Weights of a small GPT-style language model, trained from scratch on English Wikipedia.
Training: a variant of Adam for these matrices, 122M tokens, 7372 steps.
Each number is 50 + 12 x the weight over its row's rms, rounded and kept within 0 to 99. Layers, rows and columns count from 0. The size before them is the row's rms in percent of the matrix's.

# up: layer 7 MLP up, 640x160, rms 0.12, rows 142-223, columns 120-159
# down: layer 7 MLP down (transposed), 640x160, rms 0.113, rows 142-222, columns 120-159
up142 104:72 44 58 67 57 44 61 33 38 39 42 51 46 61 52 37 61 48 47 37 48 46 38 65 46 79 48 48 63 59 61 42 63 58 30 34 75 74 52 45
down142 099:22 57 48 57 36 62 55 49 44 52 64 41 41 40 47 45 45 59 58 67 50 57 62 48 48 28 55 62 57 60 64 43 65 45 46 41 44 34 69 23
up143 102:34 69 54 56 60 41 52 41 46 42 55 47 50 38 47 18 62 25 53 43 27 39 49 44 43 53 52 41 54 69 53 32 60 54 67 52 31 64 53 38
down143 099:61 53 54 47 58 41 61 53 53 32 43 62 63 60 45 71 58 36 22 41 60 36 50 43 20 60 55 62 37 32 61 50 56 37 48 66 44 49 40 48
up144 114:56 47 72 76 54 55 48 65 74 67 69 47 49 56 43 72 53 45 50 42 42 68 42 45 38 57 45 41 55 43 45 61 33 69 50 41 58 55 55 64
down144 113:53 63 48 41 57 35 48 47 28 59 27 42 68 51 37 34 45 55 53 48 75 30 45 68 59 37 48 56 38 48 55 52 61 38 42 48 17 47 38 40
up145 095:53 46 53 41 35 32 53 34 46 49 57 47 64 47 33 63 49 50 64 48 67 53 40 72 63 58 61 47 53 43 70 56 63 39 50 50 30 48 55 58
down145 102:42 56 38 60 49 34 58 56 54 56 33 43 52 30 52 44 48 52 63 69 41 48 54 56 69 35 53 44 57 74 85 35 41 62 61 46 47 49 45 40
up146 090:34 53 46 58 64 46 48 48 60 50 49 54 43 42 55 58 63 31 63 66 43 63 66 48 38 57 47 34 56 48 47 63 54 53 41 53 41 73 55 49
down146 088:49 45 70 38 40 60 41 58 43 51 40 32 47 53 28 32 39 33 24 51 38 53 52 47 43 43 46 50 23 60 58 40 41 45 48 40 51 48 37 65
up147 120:40 40 27 41 50 28 59 51 65 66 78 55 43 52 39 40 57 54 56 33 78 36 44 45 55 62 56 61 57 41 59 56 55 46 44 67 41 38 68 72
down147 137:55 70 45 53 37 48 40 37 61 53 49 51 46 59 57 51 42 62 44 44 39 41 55 63 32 49 52 68 40 49 67 53 19 65 47 37 51 50 64 27
up148 099:50 57 56 37 56 44 49 71 28 64 39 50 49 47 24 45 40 51 67 49 54 42 27 61 46 66 55 39 63 40 84 38 54 45 60 52 37 37 49 49
down148 102:50 67 36 55 61 42 41 53 44 43 47 51 44 34 51 70 48 41 51 20 58 56 63 55 41 48 40 54 43 39 72 42 42 62 54 46 43 53 59 48
up149 096:28 56 51 61 63 55 24 37 68 32 66 60 43 40 34 46 30 34 50 32 44 74 49 70 55 58 63 76 60 48 42 46 43 69 59 37 48 47 60 49
down149 093:37 63 57 68 59 51 36 37 41 51 41 72 51 51 55 41 36 48 30 43 41 53 38 69 42 49 59 67 61 44 17 55 45 62 50 36 52 51 61 64
up150 094:30 53 53 41 50 30 34 38 55 47 46 48 56 33 17 49 53 35 57 35 42 44 40 62 63 53 50 47 58 38 67 41 54 52 56 38 49 70 58 54
down150 097:60 47 65 65 86 65 67 72 81 47 63 57 59 46 46 36 46 42 44 79 60 79 61 46 25 55 44 47 49 61 39 70 55 45 39 64 42 37 34 63
up151 101:56 79 35 44 56 60 34 41 45 48 74 65 47 57 63 38 48 41 68 31 40 66 31 57 45 53 33 64 69 59 56 47 59 30 43 50 61 61 50 47
down151 105:56 52 37 42 53 59 42 57 54 46 51 58 36 41 58 39 46 36 72 49 47 44 69 40 26 54 34 65 46 45 57 43 45 53 50 41 68 51 49 49
up152 119:58 51 44 61 70 49 39 35 51 55 61 29 56 36 55 32 47 35 48 50 77 44 65 48 37 58 55 57 51 53 48 43 33 50 30 34 45 60 59 42
down152 135:51 31 33 66 45 44 52 43 53 38 55 56 78 57 51 56 49 53 49 53 67 22 66 39 34 43 37 53 42 41 42 48 63 70 47 54 56 56 50 48
up153 089:72 54 80 33 38 49 37 51 37 54 44 58 63 30 51 52 34 64 56 52 46 37 40 60 51 61 43 42 46 48 75 42 46 61 46 41 39 55 64 48
down153 086:49 61 47 45 24 73 47 47 43 41 51 62 30 36 51 54 54 53 61 59 53 58 50 80 54 53 49 70 49 46 56 36 39 44 78 55 38 59 49 65
up154 109:55 51 55 40 56 48 38 30 40 55 54 42 60 42 54 53 51 37 52 44 55 39 45 41 62 53 48 72 86 43 42 44 60 52 46 41 40 61 43 64
down154 104:51 48 57 36 33 59 45 46 60 51 56 53 43 67 58 55 63 57 46 42 31 40 37 47 42 24 27 38 71 60 57 58 60 55 41 72 46 51 33 48
up155 093:56 74 35 39 41 67 60 50 32 54 56 64 35 53 47 40 50 49 67 63 57 61 51 31 37 47 59 67 45 58 61 55 55 47 60 51 41 55 59 47
down155 096:47 56 62 68 39 49 70 32 61 49 32 51 57 58 49 41 46 35 62 41 42 39 56 67 49 48 46 36 54 22 57 63 36 67 45 52 45 36 37 49
up156 103:49 81 62 56 57 47 62 40 57 47 45 35 42 48 61 29 57 21 59 40 55 31 37 51 39 35 49 50 44 47 55 35 56 42 63 33 22 50 37 50
down156 112:38 52 75 57 39 58 46 42 40 59 54 57 81 65 51 59 56 61 42 48 54 41 59 66 64 58 50 64 41 36 97 47 59 56 41 67 57 61 44 40
up157 097:49 66 35 36 39 27 22 42 84 46 57 53 44 47 31 64 36 46 41 30 40 57 40 32 43 71 52 39 49 45 69 59 48 48 46 40 47 66 76 81
down157 096:46 18 50 72 71 50 43 69 39 45 46 47 49 53 58 42 53 34 38 40 48 63 45 18 50 38 53 63 38 49 33 68 44 54 51 32 44 30 47 41
up158 091:65 58 61 52 56 45 34 42 42 50 46 58 55 55 45 35 50 47 73 34 55 29 37 54 54 39 37 66 49 51 66 24 68 43 57 62 32 44 46 47
down158 089:57 53 67 52 50 57 60 24 67 66 46 49 53 36 47 48 37 50 64 43 58 60 49 44 40 75 61 50 27 46 44 50 42 44 25 56 28 48 62 59
up159 092:61 50 49 52 59 49 34 53 53 43 42 43 49 55 48 35 44 38 46 47 48 58 28 63 55 58 51 63 78 58 43 62 32 45 44 50 51 56 48 42
down159 095:55 45 49 64 36 64 47 42 59 47 65 49 54 46 40 53 45 51 66 67 46 42 54 57 44 49 53 44 52 65 32 40 69 69 57 38 49 42 56 70
up160 106:29 47 23 37 57 29 26 53 34 54 48 62 45 45 55 54 71 49 81 43 54 47 36 51 57 78 55 65 60 54 61 54 43 47 43 49 59 52 53 51
down160 105:35 41 64 55 58 57 61 51 36 31 48 55 71 50 32 26 44 51 48 54 52 44 38 55 27 73 90 54 50 60 33 53 33 46 50 50 67 46 73 47
up161 092:46 46 52 65 50 56 21 13 47 59 42 51 57 44 31 36 42 42 54 16 68 57 46 55 27 60 68 66 64 41 45 51 56 36 56 45 43 59 57 66
down161 093:44 32 70 69 59 51 57 41 44 67 42 58 39 67 59 48 49 50 54 59 21 58 55 36 52 64 35 53 60 51 38 61 55 47 68 43 41 35 47 36
up162 096:56 40 41 60 67 63 55 43 58 60 62 45 44 40 48 34 52 57 57 18 65 60 77 45 54 37 43 77 49 44 43 66 53 37 60 63 47 73 50 69
down162 097:66 46 58 53 47 57 70 47 57 46 60 48 54 60 61 65 51 32 53 46 48 40 42 55 48 51 46 53 88 57 35 49 58 50 60 48 52 53 45 32
up163 098:30 79 44 53 51 56 45 34 31 43 51 41 44 69 23 38 23 31 58 48 55 39 42 76 50 65 49 62 46 44 58 37 62 53 37 44 22 71 52 45
down163 095:60 50 44 34 51 69 57 74 63 58 63 48 56 30 70 43 61 55 64 62 57 42 63 38 17 43 71 49 53 67 14 45 37 45 68 34 45 51 38 48
up164 093:66 64 55 47 37 41 52 39 72 49 40 36 60 55 49 37 51 38 57 53 48 51 30 50 57 48 54 49 52 66 56 56 28 45 54 45 40 30 68 52
down164 087:45 67 65 55 60 62 62 44 47 51 53 45 51 66 39 83 68 58 53 51 64 39 51 49 43 58 53 25 60 61 54 37 64 58 50 49 58 49 49 68
up165 101:64 48 42 51 66 70 33 70 67 61 58 57 26 49 55 42 38 44 61 53 80 53 60 35 53 39 52 67 48 73 57 52 58 34 51 37 62 69 43 67
down165 100:33 60 60 51 46 24 63 60 55 59 57 47 44 48 47 46 45 47 69 46 42 50 52 84 53 47 52 55 50 33 64 50 61 68 43 56 35 47 64 27
up166 101:76 61 48 38 65 60 47 37 45 43 59 25 67 54 59 52 58 42 57 22 34 44 40 63 30 79 62 71 54 58 44 50 57 58 51 21 54 43 47 37
down166 105:43 57 59 59 25 63 63 42 40 42 48 65 44 49 46 41 42 47 41 56 44 31 62 25 52 64 61 42 43 23 58 51 50 41 49 74 31 50 43 68
up167 097:49 71 47 30 53 35 55 49 58 45 52 36 48 52 45 57 36 46 45 59 43 77 49 30 40 49 55 45 50 54 53 51 54 44 39 32 41 55 60 56
down167 098:68 73 63 41 68 59 52 53 57 35 24 51 60 62 52 69 53 71 49 38 55 46 60 78 39 44 62 57 44 47 61 52 59 50 43 49 40 52 59 42
up168 103:43 56 49 50 47 43 46 41 47 71 42 60 52 46 54 40 68 61 45 60 48 32 49 52 46 49 39 48 56 44 52 27 35 52 53 51 26 57 39 66
down168 108:66 43 77 48 63 48 41 61 35 52 49 45 32 61 34 22 61 41 53 56 43 49 60 11 54 61 28 49 49 42 49 63 48 55 45 28 54 54 37 50
up169 095:56 51 69 47 48 59 40 66 62 44 38 39 55 54 54 39 36 58 52 50 69 55 43 56 46 67 39 59 61 62 56 36 68 62 48 53 55 46 50 59
down169 093:66 47 46 58 56 48 61 61 62 43 55 43 40 64 48 44 39 53 62 51 51 50 67 50 57 49 49 63 69 39 43 77 65 27 63 45 28 41 28 52
up170 090:70 67 61 34 55 40 37 37 42 63 54 52 38 49 42 53 38 54 55 36 73 52 42 48 22 62 44 66 51 43 57 50 53 42 38 51 45 90 51 62
down170 089:48 67 40 70 44 54 85 54 63 65 43 42 54 58 33 62 56 64 53 63 28 41 60 61 51 46 56 36 45 35 59 41 51 47 48 43 60 17 56 47
up171 103:62 63 36 40 39 39 55 82 73 77 80 65 45 49 35 54 31 50 56 70 52 64 49 36 54 55 61 50 67 40 49 41 51 60 49 33 57 59 55 54
down171 111:43 40 55 35 49 59 49 46 56 39 52 48 52 29 62 55 37 53 71 62 44 41 54 34 64 38 55 59 59 52 34 46 56 60 58 50 36 62 52 56
up172 098:32 64 35 59 58 29 44 55 38 58 53 67 34 38 49 44 32 34 66 51 31 60 38 42 50 35 42 51 44 59 47 62 64 36 54 39 36 50 44 58
down172 094:65 34 62 60 46 53 59 59 35 32 37 56 45 64 62 65 79 49 49 53 53 37 61 39 24 36 54 56 34 47 58 65 61 48 56 79 51 62 43 58
up173 102:47 50 60 44 49 36 50 65 44 52 71 47 45 59 45 46 19 52 56 29 64 52 35 55 69 60 54 50 54 24 50 51 53 46 65 45 37 71 64 53
down173 103:58 44 57 55 32 52 33 41 51 41 41 47 58 46 55 62 53 74 45 59 50 52 52 62 48 49 39 49 59 63 50 48 59 23 61 49 45 49 36 56
up174 089:44 69 41 52 64 40 58 61 55 54 79 48 38 68 54 50 58 52 37 45 45 46 44 44 55 57 60 58 65 59 63 34 55 69 58 39 46 66 66 25
down174 090:57 39 63 57 31 40 43 32 58 52 65 72 49 33 45 65 40 60 56 36 42 39 70 63 23 49 41 48 34 41 68 46 43 55 53 58 37 48 20 63
up175 108:39 42 30 52 58 52 44 52 67 55 58 80 50 54 50 52 68 45 58 45 61 66 56 57 56 66 52 43 67 45 50 31 32 48 51 47 52 43 80 40
down175 105:55 44 56 62 48 41 58 28 53 53 59 54 61 51 33 56 30 57 43 32 34 51 49 41 63 71 35 41 66 56 79 41 38 32 53 54 66 40 49 68
up176 100:61 47 61 64 51 63 54 47 58 60 58 48 52 42 73 42 48 51 50 55 40 45 47 38 49 47 45 64 49 44 45 53 25 69 46 46 23 44 44 39
down176 107:62 61 55 37 54 34 52 54 60 43 66 53 47 66 43 59 62 56 27 41 54 38 57 31 28 56 66 61 61 42 44 43 83 64 55 39 61 41 56 37
up177 096:67 52 54 68 74 68 31 61 58 53 56 58 33 57 60 48 36 43 53 24 42 42 39 41 45 51 40 66 75 64 38 47 30 32 60 45 34 49 61 51
down177 102:43 31 48 55 57 46 35 34 43 59 47 51 31 69 55 29 57 53 53 58 40 47 70 57 44 58 53 48 45 55 67 62 63 50 49 71 67 38 41 33
up178 104:72 46 40 50 61 59 46 52 72 44 70 47 47 63 54 39 28 38 56 54 48 53 46 49 58 68 51 65 52 75 36 51 24 31 67 40 47 52 46 52
down178 110:55 57 33 75 23 46 50 38 44 55 54 66 54 39 65 60 31 54 60 42 51 32 62 44 41 50 61 49 47 36 72 36 70 50 82 71 35 46 45 63
up179 098:48 43 44 66 66 53 46 59 74 52 43 63 30 55 40 32 38 28 41 35 44 66 43 48 26 58 81 54 58 54 61 53 41 51 65 29 53 48 59 33
down179 100:52 54 62 49 53 54 31 55 39 47 46 57 44 60 74 52 43 62 57 38 42 74 62 35 08 41 50 56 51 46 41 67 31 58 54 45 42 55 50 37
up180 109:47 56 48 17 56 41 35 51 42 76 77 73 38 58 37 37 54 62 46 49 61 44 37 46 63 58 63 55 66 65 63 66 64 43 55 44 66 48 60 44
down180 114:51 31 54 60 51 43 43 56 66 61 54 45 61 53 55 79 28 77 50 58 39 83 66 48 75 69 28 54 36 51 49 59 48 57 20 40 61 52 40 41
up181 098:65 69 56 67 43 43 58 33 40 43 51 28 66 59 43 27 30 49 48 58 52 29 53 64 58 59 59 63 37 64 61 49 43 47 40 48 46 67 56 32
down181 096:52 67 45 44 51 64 52 54 36 50 54 52 65 56 48 67 55 54 38 51 36 60 47 55 73 44 50 40 71 48 59 44 70 53 64 45 60 64 53 52
up182 099:62 34 49 70 61 40 48 53 40 70 48 74 51 60 33 35 55 55 63 36 71 63 48 55 50 53 55 53 45 57 60 75 39 25 49 42 32 36 50 42
down182 094:54 30 50 46 41 56 59 70 63 46 60 61 54 68 41 35 47 54 58 45 56 56 37 48 40 52 54 63 71 74 44 47 60 67 46 39 51 46 57 47
up183 093:48 47 74 58 41 40 46 60 79 52 66 44 43 57 65 58 44 51 47 50 29 67 39 59 59 49 52 49 67 62 51 25 28 55 55 48 47 38 53 38
down183 094:45 66 37 58 52 62 53 43 28 47 58 38 64 41 44 53 34 64 37 32 39 36 57 54 30 45 39 38 42 58 70 47 51 58 55 49 55 44 24 46
up184 099:51 70 66 31 45 68 42 33 43 71 46 62 56 57 25 57 57 48 37 45 51 65 29 52 40 53 58 64 76 59 54 60 57 29 61 56 58 60 52 63
down184 100:52 71 59 48 47 70 68 40 50 45 38 44 55 50 62 54 50 40 43 44 62 69 48 74 48 58 43 60 48 24 42 34 53 62 46 27 52 49 50 42
up185 121:62 53 47 26 54 53 26 58 74 52 51 44 34 49 28 38 36 42 58 61 52 69 39 44 38 66 47 49 56 57 56 41 42 29 50 38 45 51 56 46
down185 120:58 55 33 55 50 51 55 40 65 47 65 66 43 57 26 76 55 46 51 54 46 59 57 46 56 51 50 64 49 35 62 49 60 50 48 44 56 47 45 55
up186 100:56 69 33 48 50 50 52 69 39 48 50 37 35 32 36 48 41 50 80 56 43 47 43 29 54 41 45 31 57 46 47 38 51 42 46 39 34 41 63 71
down186 089:53 64 55 21 41 63 25 48 53 48 43 66 22 59 49 48 38 40 38 41 50 55 49 65 54 56 52 54 74 57 57 65 60 52 40 45 76 59 51 52
up187 102:60 57 49 38 54 45 45 47 54 61 53 44 31 57 42 42 26 61 58 42 65 50 45 61 53 74 58 54 71 62 63 36 37 34 37 40 59 70 41 41
down187 099:38 51 48 66 36 39 45 51 56 48 60 50 64 33 39 72 62 47 62 51 58 59 59 51 53 36 55 44 42 41 70 37 79 53 65 51 29 49 50 52
up188 094:52 71 43 30 41 24 49 65 41 69 35 48 58 48 55 68 46 23 64 46 62 65 55 69 70 48 50 43 59 48 52 37 52 46 60 48 34 39 49 32
down188 097:62 23 54 64 42 49 35 75 71 54 62 55 38 48 37 48 46 50 48 41 40 53 55 48 85 40 43 80 57 45 48 57 51 37 44 43 58 58 40 62
up189 103:34 36 48 53 40 53 45 55 45 68 42 31 52 38 52 61 49 53 52 39 67 63 33 62 50 63 48 50 54 58 61 68 38 38 54 49 38 53 47 47
down189 103:39 52 49 55 37 38 70 36 41 51 48 47 40 41 37 55 43 39 48 53 57 60 24 51 65 33 44 58 65 39 62 37 37 47 59 54 45 37 65 41
up190 104:49 70 40 48 55 47 65 45 44 46 44 59 36 49 40 27 40 58 42 43 40 47 51 66 47 45 64 39 48 73 56 39 46 55 38 47 47 52 68 89
down190 100:64 51 55 46 54 59 67 37 39 46 34 67 50 45 53 54 50 53 48 69 36 55 46 62 41 50 42 56 61 46 50 57 53 37 53 33 52 31 69 56
up191 087:26 41 46 26 54 38 51 65 45 54 73 63 48 44 61 35 51 47 74 35 36 63 43 56 59 58 38 55 65 38 53 22 46 62 39 67 52 27 52 53
down191 085:76 38 55 36 46 52 25 52 57 39 40 39 52 49 61 57 38 59 56 43 35 63 43 21 34 42 47 63 40 60 46 61 40 44 46 38 91 42 56 68
up192 101:36 44 75 46 52 54 53 65 60 48 67 45 40 46 52 45 40 41 50 45 69 44 41 64 33 83 49 61 53 55 61 51 36 44 71 44 44 62 55 65
down192 103:47 61 33 51 45 53 47 71 51 52 50 79 46 68 45 55 56 49 57 53 49 49 41 39 45 21 53 54 47 38 77 59 53 54 48 65 63 40 60 47
up193 092:35 62 46 33 43 54 46 50 55 37 55 27 49 36 40 33 24 42 56 39 77 67 37 38 53 41 46 88 44 41 54 54 59 33 68 45 41 62 56 53
down193 090:62 59 38 48 36 64 51 47 47 43 49 67 40 81 51 63 56 45 55 56 58 34 46 33 36 65 62 36 39 61 44 50 50 46 45 48 74 65 30 29
up194 103:44 57 51 55 60 40 57 30 33 60 52 41 35 53 50 34 54 49 69 43 59 55 34 45 50 59 61 75 42 61 72 53 53 47 60 58 49 45 61 61
down194 104:45 69 55 48 51 27 80 51 58 44 62 65 38 65 49 54 29 54 48 57 53 37 49 39 69 19 63 57 53 38 63 40 47 39 51 45 71 32 42 48
up195 102:52 64 49 44 66 35 68 65 58 52 66 56 42 42 44 54 42 26 74 53 60 47 35 59 67 49 51 64 77 55 46 36 49 30 62 47 42 35 43 24
down195 103:41 58 54 64 30 63 29 23 50 68 46 69 58 73 34 42 48 52 49 44 58 63 49 49 52 60 46 26 46 63 29 53 50 43 58 56 56 53 55 62
up196 093:49 37 53 65 40 53 31 57 32 43 57 55 48 53 51 59 50 46 59 52 51 55 51 47 54 91 69 51 46 39 55 65 21 54 59 41 46 70 40 49
down196 091:33 54 37 32 37 30 68 50 63 54 57 51 35 38 46 55 37 59 29 33 59 36 49 52 58 49 36 56 48 45 49 65 51 37 43 61 63 51 48 45
up197 099:66 44 49 47 45 28 34 53 70 40 35 57 46 31 41 47 37 42 68 57 31 39 69 47 61 44 51 51 67 52 69 37 53 62 35 44 62 58 56 60
down197 095:46 43 50 24 59 37 50 57 42 38 41 57 47 48 59 38 38 59 61 55 52 41 59 59 55 63 61 78 55 33 51 41 42 67 65 45 41 46 72 57
up198 098:51 45 55 75 37 54 51 52 34 39 54 48 38 45 60 48 64 38 54 41 58 48 38 45 55 40 43 75 67 45 54 54 53 35 46 58 17 54 56 46
down198 106:51 53 47 66 67 47 58 47 47 46 61 27 54 66 51 37 59 48 52 59 41 36 51 55 39 60 40 58 57 52 68 65 39 47 35 44 69 46 55 39
up199 094:50 66 44 48 48 68 44 35 41 50 45 44 59 17 51 35 32 53 56 50 42 39 52 68 39 37 49 70 60 67 55 48 40 46 57 59 39 60 41 40
down199 093:48 47 37 62 51 31 41 45 77 56 50 57 54 37 44 60 53 41 69 38 49 66 46 26 26 52 48 42 52 44 38 50 48 46 65 32 75 29 63 57
up200 113:42 56 41 36 57 59 41 28 73 44 55 44 60 33 64 50 58 33 53 48 46 61 53 50 51 39 40 44 60 74 43 46 38 72 67 41 34 42 39 45
down200 109:26 53 55 18 49 30 44 50 39 59 55 63 63 72 35 52 46 64 36 35 39 41 73 62 49 61 36 41 45 31 54 43 53 54 45 55 42 47 44 41
up201 095:57 71 55 33 74 50 48 55 59 52 54 79 33 47 15 47 40 43 69 60 50 51 23 50 43 51 63 73 55 64 50 50 46 60 26 46 78 57 40 42
down201 093:41 67 32 37 29 72 54 64 78 45 29 44 37 59 57 38 32 61 49 47 50 55 46 33 42 57 48 55 48 59 37 43 50 44 49 59 47 35 63 53
up202 134:45 37 70 47 55 45 48 37 60 49 41 49 31 56 71 37 58 29 36 31 40 64 27 39 54 59 77 49 48 52 61 65 36 43 44 49 52 45 66 60
down202 155:59 60 55 35 33 51 53 70 59 24 43 46 44 49 48 44 56 58 63 46 54 54 43 57 14 48 43 44 68 67 59 44 25 42 53 31 44 66 16 62
up203 100:50 52 39 41 41 36 30 50 63 56 57 48 49 50 42 58 42 50 41 41 45 32 45 44 45 38 69 57 45 40 58 45 48 66 70 35 45 45 43 61
down203 107:65 35 72 63 45 55 38 67 39 39 40 45 53 58 45 36 50 58 69 29 55 49 43 50 38 40 51 56 44 48 46 53 57 45 45 62 49 45 55 65
up204 100:55 39 53 65 57 37 37 65 46 43 55 43 44 43 47 55 48 39 36 41 32 77 20 44 43 53 54 33 52 49 63 38 63 59 67 44 40 58 53 72
down204 102:51 45 53 44 35 47 43 33 51 61 36 44 51 64 68 60 58 62 49 58 61 52 61 53 57 55 75 54 34 62 77 49 69 60 65 42 48 58 82 49
up205 097:48 52 38 41 52 47 55 57 52 48 54 63 39 73 20 58 35 33 57 48 49 42 49 60 63 33 65 50 71 68 51 35 59 51 40 56 72 53 59 42
down205 100:49 44 60 61 35 51 27 34 48 56 39 26 50 46 45 73 62 46 32 55 61 47 43 51 87 62 32 65 48 48 37 53 52 61 59 35 53 50 32 54
up206 111:51 50 43 41 54 34 48 47 40 35 51 52 30 35 57 57 30 41 54 37 56 54 47 51 46 45 55 47 63 49 79 54 39 61 42 48 54 50 65 59
down206 106:62 52 58 67 36 57 57 40 25 43 36 55 65 52 61 76 35 50 55 50 54 63 42 71 47 57 53 54 53 68 52 51 59 46 44 65 37 26 39 49
up207 100:52 70 49 65 54 50 59 29 59 59 66 46 46 25 64 44 60 59 56 61 55 60 68 38 25 62 70 62 53 56 47 54 35 48 55 49 53 65 71 85
down207 103:64 51 42 45 43 34 64 48 28 28 47 39 55 48 49 52 59 55 37 56 73 29 68 41 65 41 55 39 35 41 52 62 71 48 39 55 36 44 43 22
up208 112:46 48 44 31 65 51 60 38 47 45 60 49 27 48 55 31 50 46 54 41 50 72 27 47 27 58 51 68 51 67 47 42 45 69 57 54 47 57 63 46
down208 120:42 73 44 22 71 54 65 74 55 27 52 42 54 52 45 55 60 60 69 68 59 55 65 72 75 42 52 30 36 53 64 49 54 49 54 37 39 55 49 32
up209 102:83 67 22 45 48 39 53 46 40 57 57 55 42 50 44 44 39 56 77 57 63 56 44 31 44 72 51 54 72 71 71 41 54 46 52 47 59 63 57 62
down209 103:34 58 24 75 36 36 67 63 49 61 50 34 24 40 55 43 56 39 48 20 63 36 57 41 58 39 47 54 69 34 62 58 52 29 44 54 48 45 36 62
up210 086:71 73 50 50 60 59 41 55 62 66 78 68 58 50 40 69 61 58 44 41 60 37 35 55 65 52 52 60 64 63 52 52 60 68 40 57 42 53 46 52
down210 091:51 53 46 32 47 60 49 69 60 27 44 50 59 68 57 47 61 57 51 54 34 65 55 41 59 41 69 35 59 56 58 54 42 57 65 38 69 22 55 53
up211 095:73 48 70 42 74 55 30 45 37 64 37 60 33 39 47 54 37 46 42 42 72 43 54 15 30 62 55 59 61 46 43 58 30 36 64 44 51 34 72 57
down211 091:64 62 45 63 71 40 49 59 52 36 77 53 51 39 64 43 51 51 45 43 50 44 58 23 48 32 44 42 50 47 54 30 61 63 43 52 60 62 57 28
up212 091:20 47 70 76 37 52 48 50 49 38 51 42 67 35 34 42 39 43 49 33 52 30 47 48 48 45 41 77 55 46 73 40 34 52 69 48 34 57 49 69
down212 088:65 49 41 63 30 45 59 58 35 76 70 48 43 47 54 58 52 68 44 59 43 61 49 49 25 68 52 47 64 48 40 49 28 51 49 49 67 57 34 37
up213 110:26 46 59 69 42 40 61 63 55 54 48 50 46 49 34 59 50 50 32 53 42 58 65 40 38 40 60 35 42 42 66 40 64 53 56 47 30 34 71 36
down213 121:80 36 65 42 52 69 51 58 38 37 73 55 56 54 61 50 42 41 59 40 51 50 47 38 37 54 41 74 49 62 35 62 62 42 33 64 65 56 45 61
up214 111:65 67 27 58 52 33 52 38 41 52 49 38 52 37 27 25 44 40 43 64 63 55 23 43 47 56 64 48 58 47 47 45 43 38 45 52 36 52 62 56
down214 101:53 47 45 59 50 44 36 50 34 37 45 47 56 39 47 48 44 63 41 48 49 64 60 29 47 58 50 64 43 36 29 57 52 44 55 69 47 61 78 58
up215 123:49 73 44 64 59 41 66 29 38 34 58 50 48 36 51 58 55 30 83 39 51 47 41 56 44 59 41 67 39 39 46 44 50 62 46 53 28 38 56 53
down215 120:46 52 45 43 67 36 64 68 59 65 49 44 68 47 73 41 49 30 45 43 47 56 67 65 77 59 50 46 34 63 81 47 61 74 31 54 51 34 65 48
up216 098:58 39 68 66 59 49 21 29 64 63 52 38 50 40 32 39 36 43 70 49 57 46 57 45 37 45 68 54 52 39 52 63 41 50 42 36 46 40 63 56
down216 099:37 27 37 70 42 62 54 49 36 51 34 64 34 61 57 34 64 39 40 67 42 53 47 38 60 51 32 56 62 55 63 60 39 61 62 49 50 44 56 36
up217 102:32 52 41 53 47 68 58 32 34 44 66 58 36 51 42 40 74 45 46 49 59 56 54 53 52 39 62 42 50 51 58 33 42 39 60 50 57 47 65 34
down217 103:57 63 64 46 52 68 29 51 49 29 38 44 47 61 59 63 39 51 42 61 45 60 57 42 38 39 57 71 57 34 57 61 15 62 70 32 40 52 43 46
up218 109:40 59 50 23 61 50 39 46 41 63 47 57 44 48 46 53 55 48 59 39 58 63 57 47 53 65 46 61 57 45 48 64 39 18 75 47 54 55 62 67
down218 107:59 59 69 59 38 38 44 47 59 33 59 33 40 43 77 28 37 72 43 49 54 48 47 47 23 41 43 39 40 51 49 20 55 73 31 48 37 47 52 47
up219 092:33 57 58 56 64 29 80 41 57 56 38 49 47 68 52 30 48 52 48 36 75 41 42 44 63 50 52 52 54 28 58 36 37 58 51 50 25 63 45 44
down219 091:40 34 69 27 53 44 76 39 46 63 39 53 67 38 46 60 64 60 58 52 70 42 45 55 54 40 44 56 59 40 46 40 36 55 51 57 48 39 60 57
up220 088:60 74 48 52 62 26 32 54 68 38 31 66 60 55 32 43 61 39 57 40 54 68 44 54 44 39 46 69 63 46 65 34 46 42 44 45 52 30 51 70
down220 086:36 57 22 42 42 47 50 38 50 53 62 46 68 41 55 62 45 60 62 57 55 37 55 60 49 44 57 46 61 42 50 34 40 55 68 48 53 46 62 06
up221 106:20 50 46 46 65 61 39 54 65 56 60 57 49 47 09 60 48 49 46 35 63 58 41 67 58 39 65 72 57 54 45 43 52 48 51 46 49 64 42 59
down221 102:50 67 63 58 67 25 54 35 36 52 43 35 26 51 71 59 50 58 37 42 52 36 52 38 83 33 32 62 42 49 25 49 45 59 44 59 43 60 20 55
up222 109:37 81 67 36 54 41 44 48 34 71 69 41 40 52 36 32 44 18 57 34 61 64 32 63 49 57 59 53 51 52 45 53 69 44 70 51 44 73 39 73
down222 104:51 54 54 48 51 41 47 69 45 44 47 53 58 49 47 41 66 40 46 57 40 65 50 82 30 46 54 44 36 50 06 41 55 57 57 56 45 59 39 46
up223 113:52 45 39 53 77 54 17 57 43 56 54 42 35 32 48 52 36 47 48 34 52 46 57 58 37 63 52 74 54 71 46 49 47 51 62 11 65 47 51 56